Weights of a small GPT-style language model, trained from scratch on English Wikipedia: 26.7M parameters, RMSNorm before each block.
Each number is 500 + 25 x the weight over its row's rms, rounded and kept within 0 to 999. Layers, rows and columns count from 0. Numbers have three digits each. The size before them is the row's rms in percent of the matrix's.

# gate: layer 5 MLP gate, 896x384, rms 0.151, rows 35-74, columns 48-95
# up: layer 5 MLP up, 896x384, rms 0.162, rows 35-74, columns 48-95
# down: layer 5 MLP down (transposed), 896x384, rms 0.155, rows 35-74, columns 48-95
gate35 099:492509529452526497483474499494499450529508487511491524459479475488497492542516450507465486518505457520476485514477512458505511510514473488481490
up35 100:495502507503497537462516482534466490492489510479496552511514457469480540462527493525510485511492470444493543500552481472491512471499519498491481
down35 099:533473509512500512531505509489495522492479482498521511442507476506516514491526490548451495474527464520581499475511524533541506468531490470511502
gate36 092:506535488502491513479469489497495475515483518546528545498465484522488475452485446528515497529510515502524505483492483442482552521492531507471494
up36 092:505468505507522500522499491517512534496495537458450543513564499468492489469509532521506504538474474501471490514518511491483523528526498504506526
down36 095:479529497537460513500515466461466514507503466493454443500516491499508487524515515510505552503485525479513536523491482503502510516506510495478458
gate37 096:459506477525489468531519486498527522499498508522490442459487490513510528516552488448547509499518507522506493479549516521517524482502538488490533
up37 102:509461527562466517502508528493530491551548545550515479496523531505463474451479486504512510476527532509529551496503496528484484464465488505518518
down37 110:525477525524491499458486513538517475497534462498525518504543449468522474483498513445501497475551494488525510483504488498452536530516489495481532
gate38 101:522497473531431485501522458462470506503504486533441528488467482487513517478506524520526503502512495515455490507496523511469496542523518486518543
up38 099:487511503490453514494529482459547511513484528474513505471560483498456485507484510493512477485465477510511492496497448449533520473529478523509500
down38 103:496512508480462544479505507531509475507548541546485517513508476472502491478512520468524491514505492527471478498488423500485509414557492480482475
gate39 100:514485506504503483489444501487516516531472504470551523507531543483510462479507503495510538483534533459468485531529540498483493475514499497491523
up39 106:477534432496492490515467500484514464498528492516503513544479459462530509485501510513477511459482471486502517488513501506461473548520511522497477
down39 100:513527492482478493504511487509472456522481550539492463571501507488484495524495445484473475506487500508475517454494495533504524474507524503566493
gate40 095:451479514504512465510499486535491503510528481530511541489504522475522502484461534532494484475512460481487525465483537455519506491493476536490494
up40 094:555523515517525534554490502504438478495533477473488491489502492513481499493489477497481487531493485495515488541491505471482514522489510476523449
down40 084:475498454514494523497471529493492461485487532509483476513492461500478486506501473511496496466511502464521475520533516502489541514477498500535532
gate41 103:498487514517499514545515550560512503522505514522515533467503494508508456524460426497517538511521514529507479507525508484519516530537495545515507
up41 098:496487508502487516519451534485472485520502503495497520438494492494494479477462552521491515491484481500451510478464506473509500513513522522500555
down41 101:512514477468502496496548497472519540524492530513493514489489502482518485520519520509519511530497489504479504522522482533494510452553482516521479
gate42 097:480454497485517509499455517509533506504453489468518531502489491512502476461521443506473463494519478485466562528481533478545497504482493539488513
up42 096:494492505557528462554468418527487515502474483514500491494502539456484517513524486521516536489515491527509503503490514509493530505514516514496481
down42 099:481510518500493504510546527465487501423530529531520511490468463522493498509489509520526505516501520536485471543464476538492456477465490505527507
gate43 090:475522483536484529529485505502519468517523561514517487491457492520465471476497549530506542518469508485459516495493525485476514498505531514463484
up43 101:482498521506458533522461487499515497525477509497480533463527506512516476517491493467451476522501518519514474494438480555503473542484484516506489
down43 096:478502476444545470516457506499467504491485505480511537569496508503545499481538497481551476481456472489503482515507484442489524469526469473510517
gate44 096:492498471536504502519503492488475475506502510514541497521529524520469545477506485504466547481501510482523512445542486467469466487520475475513514
up44 098:528531528497503530498498517504474538524477517532494510477527515471484514484491499500470507498494545492529518497524503494444469537542511490536464
down44 101:505508489505501485514497532508483547511529476483480491456477507538481492486485508499479481480520490497475483484479504524531516461494532511517512
gate45 096:498517491513492487499487487507535489535510481498487460509522464499510508493472467510505479492491499473506518524499505505516503529551447514468508
up45 098:464485518511515563493495524457429508486494482487465526516473443475512457513511468501511466522465552514511519536510507528536559570514520476466489
down45 106:465499546502481545505471465488475467503519491437501458508476508526479486496471518513530520444478506486520528525520528477489532499523488529526495
gate46 098:565490476493432499508470489523468550496523508479498500522538500449499485457482495479533489536486494519501503546523487514542503500539446545541500
up46 103:541509539471461542496476480493482481477489528501501481517491488508480519496448494446510484504479522494490521518467478515494500508513478507494518
down46 097:499499508465474539496535505499443536493459525511495473500497516475490513486498511501553483484481461538493508502532505525543464526508475496470460
gate47 109:504532501490511528525484513482494535445519488514475478514506532482516509527483533525499465561543525457498497521494533518454505516489519470534535
up47 101:475499497494514511487477526502539464518463482500526522529437451547481469496506472456476480461471485458527507483515465492532528519532493479460508
down47 100:475535471527458492501485457495494493537459495498526528536495475501493484474478505501504480487478499485493500489470473490513535498481479500517510
gate48 098:492514490524514511451540536475520460548486477480496510494471503504498483511423483505529493493470483498524489493452487517489524498531495503542495
up48 099:478464498508493484482481531511504517471501500454523490532493496497504551480525484512489473507489532498458504525511542500535457510522471507523464
down48 105:515518488496508484497483502509510490515516482493506455516507542484472519510462500474505493462474536534507537493526507480485486532525474484497510
gate49 100:483500510518462477524543433466501503491484459466519494478475529471476489489486500524488508526478468480463487486500525509521495511458543479492534
up49 097:492490514492496533537472474502474484517489505479491514559478503469554533534471475502520535518556460496509525475484502537507496488492503499502523
down49 102:471525509530496489500502531522483521536489506537484518465498526513510501475463510512517494481481500529505511517501490490491506517511431529532438
gate50 101:473508443480506523461509484525464523480483501521494540523536491502501513453458495532528521488510518502524541501515498485466490501540525459519478
up50 103:503465529513512522481497543488529516538468500521502514515510513497514485465499504490486476511550495468554530496486535487521515529545499582452529
down50 103:506477510498496462507483539477509567493525465505542443498469480519482522552491510482560507502495540486439519480551504480484541474469540451494519
gate51 096:521485515514512470487534456523483542552488515488509509565481492481485523472500526524493503482464518490484509491474531499500497464562480485495481
up51 100:494495503501479536509476456512509511542497484501518509541486493512484531500509459503505479518486530523512528532493527510490499502503532526512478
down51 097:518460504532514523505499483549504480531491535525488476545457501513497482502507472490516488529509486499522511521501532498498489478537534534497480
gate52 103:503511483476511515488509503536486502508517525493471500547487500500445481507494441515477460445456521518526483493479475543462461505527518544539462
up52 102:539523526511512505533513486518490519506512482481501537479532473466489517513443533524523514519552512495515501493521550503560556484480483483473502
down52 102:525523486524495497530484492514459497519501467511518495499476542497527545524561519505497526496518509485527495456533545479522524482536482525494491
gate53 108:498475486504501538464546472473491485525478503474494543489497494488488472501484429525493472500526481454482510492480502511501525520482498558526477
up53 101:536477483534503470487453487524549481458523491473529437483535489480487516525556494488503543498533503494523509471496515514515488547523525481483549
down53 098:550531459503517485481491466482515509474447468550530467495496520500507512517507525465533505518483521456486509511545510435508503519490503489507510
gate54 095:564505471558464510500503481467469498489539511517530506512467514531497469494512527518480508523472541456509535511489515493492529475475518525454521
up54 097:492491523455499483534485492480496507486503493507493498510487509474485525468561462485550489499474515476498483530526481497494477466508483479504525
down54 099:519513500506520505525492495528540501504536490535512500480458500538499497487518479489548479479449536513494454567548450513479546486549489515548486
gate55 107:540500526477478505480482479478427524518480493459522492541544493530483542511481497476465491487467510516497505435557462461501501533485504504519499
up55 108:491522526469494522490498493459501488470474527462524470521508526485497498519503497494513474499503536504473541488524492500488536493473525470505499
down55 102:508520499510521483534497490495438511447522539493479474481458490499485462471512535505472520512498521520521479488484476506487473474532548495468540
gate56 104:490438523512503526522514458513504473518466491495539495533492504506507505486456490484482496484524484486511513466490496486544538477550509527509503
up56 110:564500491502492505519506508513518477499475521473497506524484520485510466468451505510488526495522532494524480463506506498504504493496510489483501
down56 108:510491506526504529463521527506504470506489495447488523518534499460484502505476493524504479526526515487484509529464475496518516478500507527475550
gate57 101:538488505444454486454462478478523502520500496467472488501494471520529519484549494512509442509509537485537494502532516494511500487475475473513480
up57 101:528522530486470486538529503532486504484489478521532528483500510495502529513456490484532467507486514519461465512476457505533517486503516516502523
down57 099:467529496552462460511450469520504487490492519521517443526514545502534489504506567525502508542503494508503462530440462522504509495479547455479508
gate58 092:466460491549515520460475477455480473512513488488467504492521538526518495502478442517501461526485518530465492486507475483511479518502480481504525
up58 088:543493452508515522516537513489511478533484474489517495530512499516517490463462500510539529483493512512551506532439506461477490502503488487488470
down58 086:509544502539487499529503462508492494496491475498523513512484475512499527516492505519471519494508517535527555473468473479482529487508475537504483
gate59 108:493508511480500506528499492557498475465520504515542520449438479531529523492521484485492510500506495460487513511532518520497490506519516519518523
up59 106:494489512476548512484478543527498513503482502533481482453451499499463495483509484447558450501520521524504540468519476496528541494533492548524505
down59 106:529525501531548496552529495507529496523526498457524503452481531504547487478493493532516498516462437494508529498480499504479482482519475530506539
gate60 105:519521477482519529505525473477532529503557458501506464536497475515487493516551467468478488491532517444495504490537467485445494498500517460517503
up60 099:517518523475517508464498511500525485443471481498539512462464519522508497494516512470484507497521564510503475473508549539499513487479492532529476
down60 100:496492490511535535469540519493462514455483491493484463504480476518514517519500455496488487509483537541515512481488506501535532529516507516512464
gate61 103:518498466519522493482454522511493465488493493514532456480485448532496523479482454527521500526512543517502513499507503445504488464490486493483520
up61 103:465556521519524528553460506523493520480516453493526487509497490551415520520483481510487542511488509481531515540524520456507532498544529512493497
down61 103:469501518470498496547452520546478448471478497510513498503527475500454523518514532507436521519505464513526477526475527451506497462508487492576500
gate62 101:479495490501533511506507473517466527495508498511491487521474505505509539461475521507512500527495499471472556531529519476457487517520521485448550
up62 105:425497541472496508495509504449522484542494475497533466472502506485510501537529504525516470479522469500502513511566510480510543519490506516481544
down62 105:512507491525545479495519475508443515472539551501491467514487501492507569475486507480521497517509521471437521535559497476482503496518472557482522
gate63 108:488478454499523474466487420510529517494496535479510508456488505527506511541496476488473546510483445475482523491507494488489513500506509473509513
up63 106:516467502499475452477519496468504503528489496505510530487505505502527514537558521520472512508479466538517500503478481526484505498508546478486522
down63 104:477504511477542516545520528502522462454503510516557480517502495494514514528506430449510459505497497530558522524496523503497455486510529481495503
gate64 105:458441517501524486524467509507496494577467501514511467461499524509519509466465477521496495474472502506482448487503500531508534524518490517547507
up64 105:509466504482508485488527448521491464535509509481527530482506529519480521512518470477490491501531494512542527560504499472512494519521506525476517
down64 104:488478490510518523476464522520531471474480539497488506523497519472450484469506516430501515521495450508486454527475483480477498540516551476502514
gate65 098:505510513525499496507486502473492555484464522513480451558466470494482539466520495502509541508486508483495503508523534533542496517540481542516525
up65 094:548491497483461504495492459489473509477473501456498485497454547529484495475495520482511492489509505502475511525529513463522487550507510451506443
down65 102:504532497500494537486494512512512567499514510500547478506464516539459518498494524505509495517568491539484500542507541479505521552549512467476538
gate66 092:493506507467486486492467502516512489510462534509527469438459445473492519506512497514503526519516515506514543470504518503496525515526503490479507
up66 097:480468505499499477491490485499483477508486527534495504483518502469513522490472482520498512501489469511516493549486494528527491480534537578520502
down66 101:479496559457467480459507512525507504461474507539532504503480507490475462520467492510490507499487454489464492476530478539464462519464509462495504
gate67 108:489487484451488544476516527535494511497562465440469517479472455479555496486546436464479514504501488470479580480450479501506493484494514538465484
up67 108:470528473452487488491462515447522498515516448453473529509457481490514530497517436487501522513493521474487495487475505486502498533492480523477496
down67 108:475529512484458504508484541465494495522512496480476519488487487491540488500523479511502519529502525467528523539471489490520445525501477489472527
gate68 098:471496494538512487498523521503539550450484487546527543518494463462518517515486532486472520478497486458437502492503500476524492504536478495438543
up68 100:472510522486528512466524480479518468479507522512502514490513489513473489492481495507505489530451476532459492476514503554491486517559483478442527
down68 102:489483480506472505494508509526462499518561504478543523487545468514451495474548489516483488484494504496471536491485524533503445459544451508539456
gate69 098:514492479566471514539451485471511523484492524472500452536491505528487478522491547520500526468508493486510515481478504489518526514491497493485509
up69 096:472537504572499504513536486478469498527487506507470470472518490457476499508487543494506520519555515513523554496504494540510558463544480519510492
down69 103:493475472524485512491526479489497550546499481496494487478482487459488488509481492501529523517511509496509498543495512539516482507497512483520489
gate70 095:489491522519432468546521503503516491499462520532451545488502506513501482511501519520443524510481486515513476490518547537510469531485520468529512
up70 100:475522513482507516484522522501471505528549473471551497486469522513506485503486518484478549517484477471491469475523502511504484539421504552495460
down70 094:485479545510469458468515529471504477510481474428552501504511510496489521538511513509510498519505509468519536533539546503501482524497486495470506
gate71 098:526455476538513464468523536466490491527474512475494506500508488505521499501524468519524498507456468490460514492510486487472492494528500524514487
up71 100:475500491485496500486459487463511516519495550506485513498484485519478481520540509492499503494517493437488532481485512533494467472494488528497505
down71 102:484500479487519450446487500495482499512489495473491515468522521491511541531501468484510476503504493479482512483492509503482529443493534491533476
gate72 096:520561491488492517504506513520487510485536510521498487504506525501517476509507501477494511487468480494492517446487506489510465470516478517521485
up72 102:505506506494487502509506502487489485443488494477485562456484488501474490520475453469523477483493489501503497530568544504511535501509507473515502
down72 102:515535517516478490491475521513503556512522509500511511497524488472507476462485477520479480471508458499506510513491493473459498495512460495507518
gate73 101:508467493559476527494532508534496511466494532508509488504483525503519511504467462460528462541466501501516477490501506506471528504458505575538492
up73 101:549513529493514484475458508484507458492486475515525515511501480530464486474507501542469525482471525473484526516483504532518476536537460488478547
down73 102:479476545470507480522501505502482483495479475500494493475454454535498523509512482504494525492541515462474494469474483480443504499521493528487531
gate74 106:522519481457557532506505498522481499509502461473525503555495508506424496483506500478482532523475502538491476514483541466463489489498465498483482
up74 103:453498467469540453459520498482546501522526464535446565502509501478532463513533510543516461527483530456478524475544503476552508517498502511521514
down74 102:487474522496484511488494461499466490473512529506489480513516502516537507515543491522501497499524493512535454524469503498486493499481491514532507